python train.py --n_layer=9 --d_model=128 --n_head=4 --n_kv_head=4 --head_dim=32 --d_mlp=320 --vocab_size=512 --activation="swiglu" --norm="rmsnorm" --norm_place="pre" --norm_eps=1e-05 --positions="rope" --rope_base=10000.0 --rope_fraction=1.0 --qk_norm=true --attn_scale=0.177 --bias="none" --tie_embeddings=false --parallel_block=false --init="normal" --init_std_qkv=0.0442 --init_std_o=0.0104 --init_std_up=0.0442 --init_std_down=0.0104 --optimizer="adamw" --lr=0.00308 --beta1=0.95 --beta2=0.99 --weight_decay=0.069 --lr_head=0.0069 --grad_clip=1.0 --warmup_steps=583 --schedule="wsd" --decay_fraction=0.738 --decay_shape="linear" --final_lr_fraction=0.0 --batch_tokens=[8192, 16384, 32768] --seq_len=256 --doc_mask=true --train_tokens=106700000 --steps=5924 --dataset="wikipedia_en"
Each number is 500 + 50 x the weight over its row's rms, rounded and kept within 0 to 999. Layers, rows and columns count from 0. Numbers have three digits each. The size before them is the row's rms in percent of the matrix's.

# layer 6 attention value, 128x128, rms 0.162, rows 76-98, columns 0-127
115:483426506507503464404485516435496587503433549515573521503440531454456425489485496417513510467458578580465499467608504530481442507530490519466527405465473556365506518486485562530467475502562423501441541484374593477376548468505594628436523472480494500525464489442576489519445430453540512488463587485477450356427582493458498530456518539540489461570515461493526492478482478533470519499497
115:507589419506589429490476475554556499459600425545452389559569549549502477526492528435476537456493423457467576441488470519506516490364521461555472525523515411562447505494536566552509426556526588462536505448453375517498531525554478548558519496514483526487540512490398498389481502401527496546497499480548611514458496555536452490508466516513480411492485540539483441620454426458496471552515
097:495556507449549488551490486466535385631515405446489492458488509542477482492490537487448340498516510508437524464461510466414479585482482485471476531571467481529546333497523521474547526571458512539480517495512462485575492577492449440545570510473504513445586551494426550478445560465515472547535469464511485536539495478506429486535620456549564579526597573529460406570496436483546488415454
120:464501468537546517469562426424503502506540496532663517465458503481498472414526493475474445462466578447431513490490475493441548465495483475431493462487456520467536552606428570479499504485433496613449570454455536504427516495542535532458596489448539497497607527522484491592482423469501488501542530548433434475633513447477415497560509477600534548479525537556479507518574491429649492571457
126:457505422458442431454465559503515498467510350429480552481521553470440603528591521541573485463457497423519539396571499500444503458490511460523399539505583499482489547454507432530486508559499487431480573544489393490512470519480559518536561533566509474484546660447517435467396448357528492577457493479502600489468535506440526547549516478467474540505531529514531435510437492490463458493469
112:533499513393561519513494502523550538585529489456527457532486438499358492458535452496568530484543510459448510554466489554452569408517493580464454459576362545562484507545496434449515547467408506470537379520464443547609503506549500417437549431455540570509556522467487470500526514516495555486578519472504534448504547444544586490546488502475573550437522534458454553433492468504591495633528
116:475575553541512555497481428538623424514435461524580431392466489499563583387564504508381510395511502415477514541484507494505490414539443473562523537442507451491480510504535508483539463528496520480446443438531412455485486499458527534528505552467513503506494641475481502393538560424539551534534481435551540542526534468499431442476493526475443462406540573531505523467495543468580464517629
122:522547426444478582580513569486537413529516415476546525472573438457492560459481383551523485516436471463526589540511509509477582493506433502470439596537562440498462530463452475457455553459427527429542570541576459575513389593477506517445453487465520400531557551506486420423445528472561507534492510557517432543506479581499518503543441446506481460393569502508575433481548473495456512566559
080:484492551460458461547536523516468527507446452529473549425545518558575515578534568632428415514539446457550456540446502476382501512533443470416488507553544512459593499470507545487573500511526529508463583539557543486480466529410507498549571512467541498432524422473537494471515562494411592559510447624419564530591456610446470532559474571483513453495452485543454521515543490539416446509420
103:556569495501446578507569536432567459443510452472428542536601437578543498503474527552610580470517538479477522557415519524562457500495491488450483567521497552540479462526478460532480496443442426580549484478495516475482590414596486480430438479449565471495533356482483483535509376506441485537493483502570480552453467407497455443520508436425462498471568515488499528511532505329530538491467
112:516594502452544489489517434447532479509542500544513415495442523531557459457403545557479493539491491488446560501436483526485479503422398523463530596556521500574467423483493475522521441511487471573503506419536503370581483456484447433475471462447470466505563383589509538549489593554461429496447474513530518581552479511529413489507520489545474497415435571459543434511605431363546462481445
114:439520467443473497505519549445543541455496487484526584389413513574553516398593567589540547481579534493578573496599500503494560421448470486426490489499495545521498527538489478503485442540437475488544424507501515461580511410476541491478516507513455554506479560569489491525643453493518450515520459500465519570626421478509452473533544511551510623491395499525552624447442460463517501539491
129:515451561468606415488498503495462473484397517548583398433485556482511496496483417568511417548492569508563541423468523482422552553500439567446467482517484519486506468440465407432529504505531426552478497510540533425470429492417519559440499552480455472503493449546547482438406565530533471431508451444404464519532490665451482601474528485541512504465546566446489419460569454500499481565512
120:530476463449457482513459458521569517473413525486526518533600472483452519465431445560510504352509556503557599486498534514507486529619502534503474544544482521391484499499545519501497537506548557495536526464521620565560410518507509459432505459488401428515448453577477473517508424504533652478493341560457443593522488481528563481478511462453519503545528440506499507554476432557553483538580
079:518501522465555509479588552515477522487501498504489521374515479560536480594515578543430450427519468474494467549473502429482494567545455483520452450582554529435632522514619538443618568498572585516479580474578480557481491483472535474565494485491453501366512485487527451449537459508456590549609469491439542513541514523467535497541461558443550482574446516598392521469479533501467440469502
108:457534486419482503491457533428558590516546436575455533458484370457529427488526481527470577467523448421524514503524502447469592428498503424492519574433520443498536443383492473501474505463563504468560520503550505557393510437507560499499484538566499479515447447471533478438546506526536572438450425497597508603505484464505442452561540467483533621470483602550577463500547614484583505527526
098:532493486624458565477491328487540523468478472467502422616567564484472538431425485554487555507494551561494507497409513499474499559493513459464500473459461491506479463513372496527467477476523512613468554440507523416485553476516474505564506494476520474530502475560394499527526448451492485533528430568621448561550478453481420468518574462604476453478527445459479448560564442487582491596455
119:521485474500500458494513545579502481456506503500459396487647474614480513582491488473555542514635627494474560511543531513562478539497543498522433543548450483621480530534551498475511476516496404478546438558425448470448548444612439489512436507575498479485505422500417497431499465491399444484469531520475522477413473434567519480464477455449499479563607538499475510551504495415475442570536
112:460476563485403522559513539471466589559556464496455520473578348496509493517549446468551484500529531470604513451495523496554532487465547507465560456524473545479526462462546544477538442504484516546521563511434482510579413547433494436534458534505558555507549452526589489618454387461474433474537404479493532578548425423508469480558537526532516606516458440591542498502539568587468540404456
132:507493511491451592602496518469528460458450457554496506525588493472517546455522529557486396582496443491540412546443498512512532502496536475481528401491507495514483543524511460470492536479497620432469476509513498540580451605539448452578569571489493582479535588560489467575580567522436507510602384459544464502568430614522565504539532480494486481498452421442476574462453493573528555606456
090:615440456555536536517500535479491488565460472522433537642514479476472564548456522633529396513549557549574507531515494499524536556465587556476456539537518515533465543502567437588518537488523485498462431542546489566462437470527461489576501538445552535502486609590520498510459477552539386491455474409442559428464607535518503553523460481435497434539530487445535579489423525563484570461516
099:510476542462384622555542544565549470558427433476485504509572496466560482518562580468487481507401387503449499536428471473481545550488493540511463556629444465554518537524512536481503484466414476586494574526495511502464452676592470520478492420473553423516507528509536479479564540465538497471491392539414487563475495505495524478468493506553471444505560551567539567520586499428442501495485
083:545487494526419487519470466477519487472484494425482529548448470496456526474499496531487499476504539558477524513438497553542468507510467451466468499432507474428495520438404463645533524568454483594369554421521412451507490482351527575571551496580510490485518545516503545544331526417491420510417476506567476470478532475487493498537536475428534556463547510386527473504442532539494447376454
# layer 6 attention output (transposed), 128x128, rms 0.163, rows 76-97, columns 0-127
107:396574474558524532484425491499571574477582476502491427503501482456507460395467474532539464436539520498527497476578460482514478456501553539428486492518455525442419430465570483509542441446506604397514466521527476537467497393501441523528510480623596497579508482493450571486477475542490483508498445494528490525480489513364512564508495559561505460476560412541526548418383496536596389434468
113:491488433448517544524548440471461526515401532534541458513527543527502452505628505497486519517377437518609490531446534552486410554485500467551489448490497381507538528460447441567491485582534532545490556599470465481527518569556492500490444565524527549507397476497439408487468523397562594433541580482427553501443532504513526476428474507462517469492373485534480514514575470598414453476481
093:616502554533513453409528441411454476405506482516555525523505514563541464571578496451490463534508541506450494567485484564557513449502463426489481512509479532510503563555411519606478504468520480483475567533437497435495487582467542464430480416525432547355503456473492357522455494534501503599432522513478557491448521511517399443455480405432577472502413556435523437514529553480436523520461
115:570497422528475452427546491463561512462593450565638574521459437483536462464528449498509576447575526464447511526565477550552475556497584510448540528542503499409467502567450501487542529525522486359533540523541407479523406490486458437534440409615509596507527543514532467468578447522492522533490563427513522516482467553481472534543476445461519494480556557489510619500500598510570581514526
122:528548480471456566509426507490443504547463503510513461454523607508495568484531456471529420576539497513514478535434574510517452530513384445463493477490385559509535500560445478502522446434479574476449445643571442517498518492565570539466462522457607558519448437471426342571497564466516554548466627503487566495503504497523517484470444442470471545536461475464543547596437511511503411474497
107:582547389494514430378533501574464496497446468511543508507498376529430488572544525482496538499552504476491642497578487513512541571474552505512519519501512560481502474547487519432521518508463450596500488535571546478547509478532473447547521550506464524539546460390548465425559541470476513377607613600503467518466565494549495446498549501472493529503484436523441501478446532429506659456516
114:561515521507540478529544523389560525535518482548514534523512461478506542544505589561557508522507377520510530485553599501478447589444493598566457568479478400550511583560489507541564505391562496571464470538498440483532465523538495453417512494512471591518514571452493406542610467488516472488481595480466493519460441481489540532405509585460411438573423492467443479442562472483525465498609
114:605413493494472445455534498469486476517410553513450474486503440403449611495489484524465451537498442410479574508547456463554489558487385594495528474504520567525532535455529541458437477466519493510523457629577435524505528483503478496495488599475522477588447421525541435513561526452563484418451607449481498469570428515602489539494420389468451521523491462567547538578539523491511566524485
082:541517625451483494546512501495395512539490449526511608519418546575523501493493497450492499508492561477462416568446456501447462480478447455506478458533494532504504491512525517475434521426561478416469550477488511433457488565420621541511588411439498530455511518495486400524461481465445522741514449473559567488489502467530442477489460437497515421519533568452513495508599525475449470451512
096:561474486496474539449590537448525461502384581417538492472499443468498468515504468584483565432496518528518517405491613518572545480521512471368539532492529461557541447517498559485529558473481343541609491489447508520520498577535495467556456592509504462570449434482498479564552435492515511405489517484500575532539471529549550422579535496520471483438586449600491507569477504550483571574491
106:579437462490543483433653451455548466458426545495543513518564604461583395479477547491439507435505522548500487415465482560558508453466502556473493530602511392551497568458498532530517573515549396548541560537481562427508464492513493416519475513584438512448465561444532569522534452467523550452463460468483514492507447536562457429483477481424519511510491547585497452478574502478427586592534
107:552547397536468498600494545504540549444505411458589534507542479510581453475515497510551499521528531508411500450449502526487507527520466527444494542497464488527544549557516477502640474515549376565583414521597499561476492547485550457536484578417536605523573555475480616509628466464446527475475499494526532486464491499549522481474463555467501566568501587456454511531431447509537631509543
123:582502550527507394431484497510486546545523463518423486511496579477533470487418466439528495476527531519385531454532413497499477464447368561494476467605471611540468544518492517617485537541561549437452537537560476439480489427519519485513554519626442445493583556481591526484454466516572506575456501518562483547562436468515445473467420439520540497512542492446532521385565409513496472481497
117:593459453575509478468557491526387540566521529472478522413493415437576644474505483500560494396488510444445575459586568517585528479470466542556511530487450525467516501490516590469551470542440577513521435521501475531459527611471455507533558609553410389526503495567458418489486521472520413558475472591542519455451498519507481557472480535589506447501567546518497485557506528461543534522552
088:522543610481539499543529500465422518538532438515531605504365500604465489528500535437527535466494584470472463568458499542506448502518482457508454481508496545432555504546468520492486506482484528447437515495446481463488512524428602565497547429425475475380536494492454367499476453457432484718521461528517602529455513447515515472509511458519539437539488543441512481511607556513464453482517
104:502518581465504525489525537479581475476465465472498524526520447434521482530438486424526538578445454546509585490541494505469546538500475533440516546496466471494617478498556565414514553480454519481435425520518395542351510550454545512595474554508473592481447484490524411488531520548593503501500485503526550434508472479535463465549449387520471559576449545478414458596557400569608455554575
090:547387454576501514510586543478480444480437532471537444508576542433594561478507523539511506443426501443443491469547583495546458462466566505518487551525542429543506506552524511493520507548585521478607574462507466446579405587614449409537424531633461514538453529563512517481493433516562534399474509448456430479463509563417488497503520509484479463421588480514517535555505500479515587497560
116:457549433480473605546503500493370494551405575428455487528533522486469392531607513516430582480456496535479513518492671512501451509533500448489545525447483534572533491472482505552527541543496430585479509497424512501485519525486450483536528494503473379581508442457530478495463497519514509454583567545483551577501503478502615424522459496588503539417474440492477516451483447639465559528475
103:433456491491524553489431524495533529490524463509534542511432371502566527507512492494488431527488530542485391477405468470531538515540404503504515535445434609491459509590490524403521491592456497547516560423526509515440429494486595462608494473466447575511553470486505481523438519567517510560465371522561578428466510547610411518530539503493519471466483574450559498593430497493535460550401
125:548445513527493401563507513533465520512459435506519498441479484476525565560422472542528465637488464498430456549478433463419511539496474568597482510492550552489495495526448447453485461563518516545524526415490550475552452549491502506447551512322495511448459499569519529472488501464462543516476532521524431565468546488509449550517588503468498430521521517443511554595536488421436699401526
090:546504541421450546456412525537422470499477532430429475452550554478364503531435395503466484516551509504492535497539490485425549372517462467519476497475490575394474412520497424662497531436506537518445519481440491470512576518527515619503508504509467421540518528597481449451413445536437468479481434536485503450527492467514518492444460511483453450455511422491522478415464472441406559497449
100:459505578499468514485591505612463509499435502468534475486514447385501516439449537576505427522520533519519473546620370467521606600506489498499495464480483494468499486516469555477404548544515472472525469549476467584531515391533528513597459397491580448571458364478477513544460491497617473499500485456493501459600510455498460536513467514477423574470589470538574517486511466521448444550518
# layer 6 attention query, 128x128, rms 0.193, rows 96-127, columns 0-127
094:474513504473584473513519486518579528606561503496434548520435570497538504574477386531444465480502489498454458518480556415447547494396502443591481515521535492441521511513559526507499561495416624511413482505568471505483535428400540486499569510450432515545504511513586591438443561513493533427556486458419463428519520571466415472569407515516593448558472554424470476499516504482488420574469
078:449405513533421509461457464556512561488530515461481563460460513477498532483626508529496481521474576592463474537425627495491509531451486427502490435496503489500501547432607497485500589508575490438470543440568478412471493539538522430546502567568433670558475479539553586442578569573506544466483529439470524461507562472435533413510488477558525485517387467475549432493474530453515487495523
102:428413420470497523570407430541476485496415607582476469434533524469513553437531447491506593604576510542496529423484453473502592471529493495406580434390429486535488491456477522496538529543545477443608532417424543512485501555580461512503483508551554502472531457557504482551495536527568497480430518492561500487486562545522607485440563448474430517452449482478545466554501468564482605498544
088:616625491482527495504561496447555443444490489544537465520571427612456452500398523471527564469516448447454486497510393521560387571551524464436543509547517461444435397549498491456446454493457417543514434547442487509548423490446507596433560497456502483520516626494414430541529524424421483531519419490587459484490518470529471504484517515498466450519548465488521467552499433449486554504527
089:423470455476512491495461454446486558506432499520514477506532420455452528401460506443466477548544550518568594434508423548533536520511533496401563434443481568555555502521467451421573464558562418469577536429491509500514480518587415494450558414546534470451455437541482456540508521499537476556462486541515504588510608512554550529446541480450355573473473413542588546507473447554528527521577
092:508530495489539459509579561546512467490493478471532526538493490596391378516504525507472512397516513403456441500536475444621457576583453473534546493475432434403488491558489550436474558475448441585483382574413491519457499452493588564478495550405488531543559476379429419546481439437425503522510509518507498474560496521473483490510510564457501434536578531464474467463568447458467510513481
067:507581517545473539505609582482539555446483428471564496515548490573429470452506555560508460402535524476561531551545420554543418501583514513481566460548459510472509470528431523422510431411493378538488383519507488425566461473450530559473558487454533505546490492434446380516573448446423433601518427545553491571465558461519490527480537503432485506464566465511525549435507507550457517472538
112:536519513522406501473606526530558490572487477474497550549483547542530414572558470474503482425443470510477470509478537477553459540472448500549456506599520419440485481607524537545452547428510490597478413648506494478543434470503525502586441608417444497540557539427493493517476514492423546490546562516494489491542383519456485482569500617510560433471556540471396473494516519468473497476401
125:559500530507453536496605542563521460526564469510501496524429537495511453585575494518503487468478474433448389570522575459546505545593517477465459498539514421443466443582453519511457571436460504557428388559521508470502456453512540513484483594423470585580581491446456508425515460486417503484594487540452485550613379453477507419568469607532530500521556562492485440537490517460490468484481
072:520399530504555520493401468541392494512473560484440440484440489435622618534497444518529514614445510533509500535419524470465506465442592491531438516405456540556522435464488443472534523592476579440492597421527579587449549490543430480481491527569463485439538442509458596490462494529557546517508551512477487509468543604528516515427533435527451491482486514528465518515400485469549505515581
118:609474578459474440406571529610457525449502505499520521511484592509482441590536564478420477401449451451413425515560586395551433564514469489517459479494450467493472484549508487472456533526485518534464530561488510511521480498529550511567572535514503557570541492466501519451564517461475525429468481507505532506557429472527451463547489598511542464534441563384435363465477499458367446489505
069:470470531432494462579558496495554588520386503544517570556587508529561528508518473552481484467490468528516451526518511443489532533449436452565486449500458537499475544544594479425506572516471509511524536607483470590511569368509503420487524566482504545491500482492552488514552468489512552329584653463515529436497544546516447403551416526519504548496527461468460466469459584463465583526539
117:514512472528582515471453448506454467530514486496552413465562443559540565466496467584498492495530577448591487469587377560473547518568547538491533417428538585402519529530541491448540395444507457472578522476537516486457527488458406462420532442431527422451480421471483467458609455523530525541531437432501550533454539493535563514425589487515450434489580478540531490463440508580550583487496
087:563561536504466566468626510454465403476505490458510581500506547443402568493544513504628471422517510458512423486536553489589491630536443505544470532456493468445491559507510515449476569424488476565474493498552456525457519445531517492497530543475500461546598522531438494602479448518462539491493437546545466404555448489461430441521525539386544486494513475416497444385493540453580417516457
094:449506445461482434550439490464440505452454485488471446466510505481533564378536477513467508563527580560561518436473391539437533481467522495456537510469477570525511515412435497440503407536508475429602566401507457542520493518536505491436495468492490439422443534500460480433557523538587510521508429503492432399518547553545456459391569412451409566446509454496557509485498505587549505498639
085:472529529471446537550503510490461548530535455513537502463648458510489496501550589534478540425463638427535567445624515594650476484448496543464467532447521595496486572569395493520485506499481487397536523498494502493510428461574531502460559470436584468540559497453401534484570444517515480516518480488558593528486447405571483515534485521606477498528478528500542534521509504532493461507420
092:491535462504599490513447532480515475500434585513564424497530528534518627501444604454372466521479438516511454469561474506481572462470407596590530517523465470579504467482639449552450460523541532530464526438449465514505592553501490478446453482499520558427498482599513538457498522533542531479454611396467472470458499500553520522525489517468530476484399497529469530444375443458477437559504
105:500496554516499514485415460591441415568572466509510566482522641590540523545530508579543487526460460461473461520408588404551510504463523446545409543492477449483435461474481471576382542469406553550512538495561516467457530575500543513387504508550546539581521463521540541504452535494441460432498405487532511508529468481573568556529537545588560512502467564434414422521466490521501490523455
093:424550476487486589569545480421555491508484567559429483497430542372530554505467486439484571464470441529560544502470440527556378505555544560546567496511477396420522450462445518606485440484518533447413429439513515546539457533550499559556530536492513532556482556531535530503403536441580480440562529491510456435485521545450520430495621533475525586472528531442465452459448519474411516483530
099:544529464484465458461491418310527488626487477553466481504516452579581476467429516409513447524536534539547447553449441550481540479468460510507571463540523541502480502459538467495487423559538478557499564483468585436521481440482442506429484482493484553478531464533424523531600500576467501521602475458526522541464496461493449482386516516414507479529628586497540506404619509501468504482461
091:447426503514451457527532561398472536429529520491501541431530471569467509517497506479509551519556600515483530564516485483474506492466546481448443392494483543547479520507571497392526555436599459407554513472520402490424452449553512473551449434436499448488507403406440494503635458514457477602612539609610515464461502457523511555487428468522502426551565511473478479504508536497447547493485
093:502470546535445575477521515443526476521434519512553452518550426457514440507531493506377467549489493406455493429501476458445474478476542445512554545545513544517497563476525561447532538477569548499511460460521572608476540553554518542548520446448465474459378405460493506391558561562587556456503605455461469458579445582483505407467504468484515559546479400593466586602535440520494510473505
115:579582487570530409461530525544475461492502567545534507509550475456525508454461517570483503513564452522539416562508417527453539477529489504543565494483580486515601481491611545520571473579539521549493441535431555480508588487410417476491376557473521535417490578505496476433534579494598570533391550445408488511500472514484472564461512518551485504491474470602529548425424528553441450534551
089:428555508493492528438532513488431497512486422549401576497469432449447526517505484531558576460481589457517534532452481498624403514500546499505530485521412533456496476535438546444557486497534502457483551487527532488559458534514460559523507522463574479513504456433435484675439474501506552616532411505518555497466561593486484527474541559523508392475574526488517499408635557504523545488410
112:491463450410498462532519483528397590516522464524449510504480499467516549571566531460530501483521540516502528507484604448594529528497450518499594496450362484454409502534456487476463552468438527470449570493475413489491481504547518524421557529496518545571582441489443588661438460542371467489542396459582496540576484549561485454502462522466501523531396545439485495537515463474469481448527
092:486464531537554450480532518482591548443495569447477482491373458404503480456392511484429574478424438511491393535568450532530499594526557426460536467484542459471479541454430518467463436590515484502453524547454532498458448492446551606540577478452513603530488564521492463477506469474549469552495524399518500560499497535462490507500456521516441381510597428634479476490587547482537505523542
097:508448472399442419430532534476361546543510479476483539524537525533494454537639469507531489457509537553537522451504520450489449546455561432475529492485494527561503523518482521399395501343500440476517519493501472413482403525468511557559564506463485448560490469440494564538491528501387478544562433558568533532569459554516422429459515443439459498505535488466506507627588470495483507450458
096:522579498505499423480552573404535548457503459481467499554412520553480504478522486574546487456530521510539483557493406532440411498569592403446524459543528548513504480597463540435507454423564386472519422514479491412543408463409489560532544525472541518489496509414470408513558493499424500614567429488510487521468568451502460545456517476454507451426604486542526517422593522514515511444487
098:501526488572480519480526462393563582498512458505568527529457498572518514441424495496506490480536551555521500523514421594561463439557507562436498478568493550495525452549485554512586501540521414477457452472480533420618415466482466489523535544465548542453542582538418491531609428537423478576531417541496460562450500512505518438519433468472513499527576465542550655415454475479503440453595
091:530363530535541547527496435517470509494484510500474460465580609469550477564497462523432535537441434567469526471481564493480484498510452526547430609451544416514505433439473569536432522485609604502436534496485483538484528586499530538527530558569497492503413365642453554495473560578595581452462542531502531385544512537510516509545482521522528544506491509515502479549448486554501434544532
108:549585530456436520555482527589542532499495472519425417559384544420549523490461511423463505441503459528407605497590556522527465426492514415516372481435470485510470461577508367471530470493538446509431433536497459492529463369501492564548439444486526477515569524502440413514497468452513441508490546457573472510487532440487378561517551505469485472503530489467497501555546532471549484584535
107:449571460564449473533529499429584540535474448497526377533405534491482512497412428508534421512445484516530519568548452561509436464550486469468467515527545522493503562579548551517534527408571398446526422507504488423473409515442479536581509420520548394482564506479512489489491487479456408522515539434621472497476531440418405569519469486475516562491620502551580459512474505442497512531441
# layer 6 attention key, 128x128, rms 0.179, rows 96-127, columns 0-127
104:403445413582507533468418448493473462510483495480421505482548443485508501434436488494494641595510492515489567466507492571535478446478558530466557523467511547583475463452362423514501450624515458466514537462485571546501578487493464532441486446575558459504499522596471539521491488506532487516539469527484486503456466482614455512428591426513416561496477490511583489645502475513570546481545
069:531516472433477463468575416581495447496516470357465571569446419489506507507574535479573560491467497393449502556399549520467402525478450471516502486458451515449386438594518477547403539434511521543492475461507479458524439535431570540497461530435452583604533534426385553443458465485518512473500464486511425514541507478454555458557495506591563490476576522452475518454557476478499484482467
071:472514525494508503515514510503519578525518546525566485473556505487505578439518489526394411473568537518500493450544437453518562532526511489493532452463497504488570515413556576465603490425512464497527477496447436517457434449548542452514530511533579536459420452441549456533569500550466472476379610475576549517488544490423589500471583513600540413468545458528503573350433621558498495457500
073:573646582484479533543518589484511600517444557536575511505507509505561535485433580561401498431472501477542442538508484445531510491483501532568567518584559525471620565532532493439589481439500546525476536562491429513479541505565474444524492521506556483409361429560572506406542489589482513521590502481530497590511458537458462507527478579467545417515508502504495526466470507483497403529497
115:506573477594467591561411567473452557560444543560532509512480472478503543437441491578456509519577467536546488480553370509496531429510557576527537511455511547560550509481520513471593395542499474477586506472537466545489483520491436467448463441498567410349423499520515408521535468549552434557458509501534499507447478502535595566420586429443443515473485459565516547524466466570524515505523
077:453494534418517505473519471508516532675413525515563522495558544522536403546502548516473406484515605485480448533556466549528494535459536585489470402537490668466522523448553427456573427587551519494470578498523517521528584460509471432520513474463494482435513499512460532439438528514531467590626512451510506603459523496520505587497436500395484523543467501521534488454481455482442488524500
106:493530477487540493502488452434576407510428500541517431446499405500600503436498569482488495522514463508557593435536441604446522463452566540473499519446502620570509462503429475433531422608460519387524505418487469518531531496507439505452472450463523462440448447530498483509534482461555520558459504506435479538524540497558456528472561414479421627498499489606579554578478447509557445422517
128:518522486527520533489509475557552478490566457465422564517520514513483436521580509474547502489486465471408457535495639472515479520491464453523502477574427479457399460491491453585407536483426484528431460515515455446541456512518595501503533548491449555641552479484487612460462547505399501432535471566514462450572500532500442469541402530540555465563470579462473447479590448356447507491431
117:497485497459477503451507457506524454505535467438453541525519541487462481560534471468593560523460542482398499543461655495521449534480464409477498499505456471478438422462520457479451506488481529485481478561572519423506464499472598558556555572465475552641588540454499564487460504521424476454567508495523513486526468554434369460573390542520549474521410543403477409484567503419474522481409
070:530479533512515474456543555580393498495563548490504464495530582492440439430528487405472525556518531503497550531422489388462559432503461592526469482516463438556492508442533546519523474451595464418490471469582511442465441426561488461559509518550447499473452519522448475570502449443520569421526508482527445448500465540439493538406536480500409569513414454499571540623524564534358512560458
127:501510493503508477419528469529526461565574454523489552421513460543546388525559593446553504466431524456425347480492577448527462604494448431529497514487454423494431502542538452497422538509453508534438450532521448455492519468566577517500587523460517598579475489487540561580407421434421472457499613488519456482497543549452489449540442585506571492574487573485453467497523479465469484526475
089:490524533545451475460548437494538414511518484467537538489496553508558495544482503466488479583500519511440455540466584512568408549576514561506481466517477415480426482584626578543449569461491524548380482546486369392532480546632523526575496524482519556549509548482591557506456506508394504487482583592597506477563507477583506503571472567472537487492569526474504530430494482474474478489463
095:413549449455449536551472577557403512518536431485555566497558486496434464461429472533505492553542531468449522455489422499416599552530449481533489466549404512489521510526488542492510494571521451561573586468482441591464480517500474535462545553517531465421484474455570456487540472445462441499419525439486501573445441503445531602497541524393393532483500492449555685512583498516514536501486
111:519475539463563443488558437570579517456535488418466451506484532505473481507527529466527530439393503444436446540475554521534475460565480479573434448565481430461445426463495568498464632464467504520464404549445480463485508512470603531474534566447447499593539548504492596547467528447345461424568532515516459445492497517409473430575470541526523440538449596451428441467477529488508516556511
140:474495532519543474516452504446488532490464576497553410436512443426567519493464500494502493497566499539594560494531299529534542434520587556490514457458542565561574534480499533429611467557570472494523544450520490553504482496484438485481476452475546457392494455493453384469502438519550515610473474502503518592499497472518538596452567461441424524500568469548575594487504552578511520508538
092:458397437515509488504551569455488461561477512419492517495490501672487443517567495504495455607596495465505479472521459464464506560549564451525509483424568491502469497505498540537459390579478443502524472523495602574476650520440438542526513556470502545501560541414537473406535526461479504546505372458506487457463528406458523556469579466514489473495510527394468475510546468574446548474503
083:486522484506424428450536511487575489507498590470528483473543533508424440454506394585480487578482522523496536560334492460536563617536432608576494502560569476462507525506486510550508523424416591487394498508582552561446498559482460421458438477538448464485511447512525491504473458514538504440466428446490515524558536539495480419487519462442497537514544518553511479411480466510408480549624
097:496478556559494545434549518562502487374531458547544525529608430481386500452538567449552542516415489486561531508575549480499496479474472484475527532450449557482514433511374502489498497479545514468471508510435530432471564503534556560453518595450514671533555400418489507515556453464492526458515483561519466502573503416564451440558486503535568596502508407520483488553550529441551436501460
091:602603531464461583502564507540514495472446528454481502461538495607519481454504670494491466469491467408441473467475493526590442580469513568542458453430498460467519449431537498492463453472441590558477508448523477499598460511448517475466464485469504487487508505537542517492552563451393503555496480498519528532496502497466468681416529503595443486545477595496532482502589450494524487389492
098:447503443570492405569435532553470434498449555433491542508574488447554504443514508509517532517476452445602428490522460373474444466506424532512457519570540443531497498483539550511458580459441461509520401462523492500460412614547542459448549526481451459476509586390460508461480476554467603483445398522508467455575417414559502608516559463497448456468526480491471563502482449463526465560469
104:443419556454436474532489486493472452490594596582475437479595473598469583489541459460470492527485594485590389532476482486538478544598499487447517453530534577419488529511509464464505445581548502494513495490457458534596573509559491468514501456524491381478519525487457545549594481456511534489509564363403408498488610551498542496408452451530531535471539544492536479472459496527495526504569
093:474461503421577542353471488413531515513470524401436543452432518557510429581446468451551459515562481431478596574539464434548474548452506586556479420534501500590512451517568573477513550479432479460550529512503516541484472496530522442532496464580419546485546578577552487512463511584469507518577449386479528479480478519500478531501475536466429422436564497383487443466510566459451550508480
090:513596528494490600489541541527530471490465470411508554503552529348523426574501539513493480481516433429480496554418513534544407485478478527516515443609473497540500504554534530432488625456407530513476502522612498546391443478527550435509490509421514553481526434439527463524466393497527490516532473569568486522454483515432475420578575538447498454523593474512465495478418430537414472524491
104:454470455538519519588435434564447551455500522526484463539493517554485457418553481464444509471479465467454450433507500471413538401571532494542501488355538476492481499405389453532411570494543379519547494519435531545543501519419492472478474506449475488514540542676540499560417558442513458475497451610512450506458478467516563547499560482614436451484463539458520544506505549531507504542527
089:520446439553480414497471428462470430547512545457486480500509556492603445469507406506501472486463529514472517512460502507435461411511494460569517519503595440461498456527524489439490563471570520501516505488652503480503445533428517435490533479446472482526520545571403542407358601480498578538526513529526468612508511537375500505464567475584465400540441556455521531497553542508414520542559
097:503557458490519522514550438468522513543559523592499516486460437547490567468411421367541460469508547546510479479586482447405496545547481507538456516405428461448491609454586469462493559473546514512499469501490579534423446489477455459522353511566527477520432538598575464413481497580496469555439457424576469459428457456516490515484455516483471497477420530468501464505389540597525500469497
096:511466540583552569561421483489455484537503568524499523415587504476565526548511570409551460451535454467428405503600481475484431439518556508550589470530457452500476430530488472453506517507515437515560505473496506570544499594529565487450599471385518517534502534419449586511493543453457529557468586470496457459406470590492597506436489504417500469530556478427466496530404477469491572583516
090:459540426546460564572413377471531443449524527563515466467550429394505585446469480457539555549480453549534546449474477574473514413511536477421533531410442524549459463441412472486480413583555458476535497448532535475503441509508478493412529447477555480485538436571435501549448497547521429504404570592474448521485493539580527473475550451520438552490506493547632531540511490563537503498563
097:470465432453520493585430481543533490523486538404487516518495538496580392504585555477438494520460415511476563473451464506399640431462544551530470532393569518577477514521490515541475435580474486440536395491607455542454499496487511543502474469484558416453458499414424432525483565498559514499501513497474472441492505479480472536470539457453443567522364534542453421527568437466526536511431
097:612497477650540461555484538467458484398528592512557459467460537511491536477502496497485481470479404616488480523501559395563572521469523498588520512455543464535505487522463600571448552472503599506473462550608499496491459556518420440510519616509478506515514625582454484517471540610555574499570430566506519437585458554506471466480498495528500525468465496481501546549517486519445438509488
101:579593416454618450549495479506524510578520535615505510528394390520505465493542483523500487470566562586565496447413550480479523517468476526474471504483431568506474587443589473482498392570449578470481445516496474457453494469539490416437459464474483437507514491523538475493594498518508527526562487446452447627508438478441489487502505479496489425539475613532608531516593547541469465487524
106:544491436507409489610458481497466518455542511560528505528493477518419574500455511558477573521547554548498497435405516490549518493511452554528566513449510431531537540505484527589476364643476615566614522458474512488556604489585475451449528468544569532494420466468552505453523567584464539522475498473492569566520442470488519501484472445436468490461488510501556460531553442486647525490518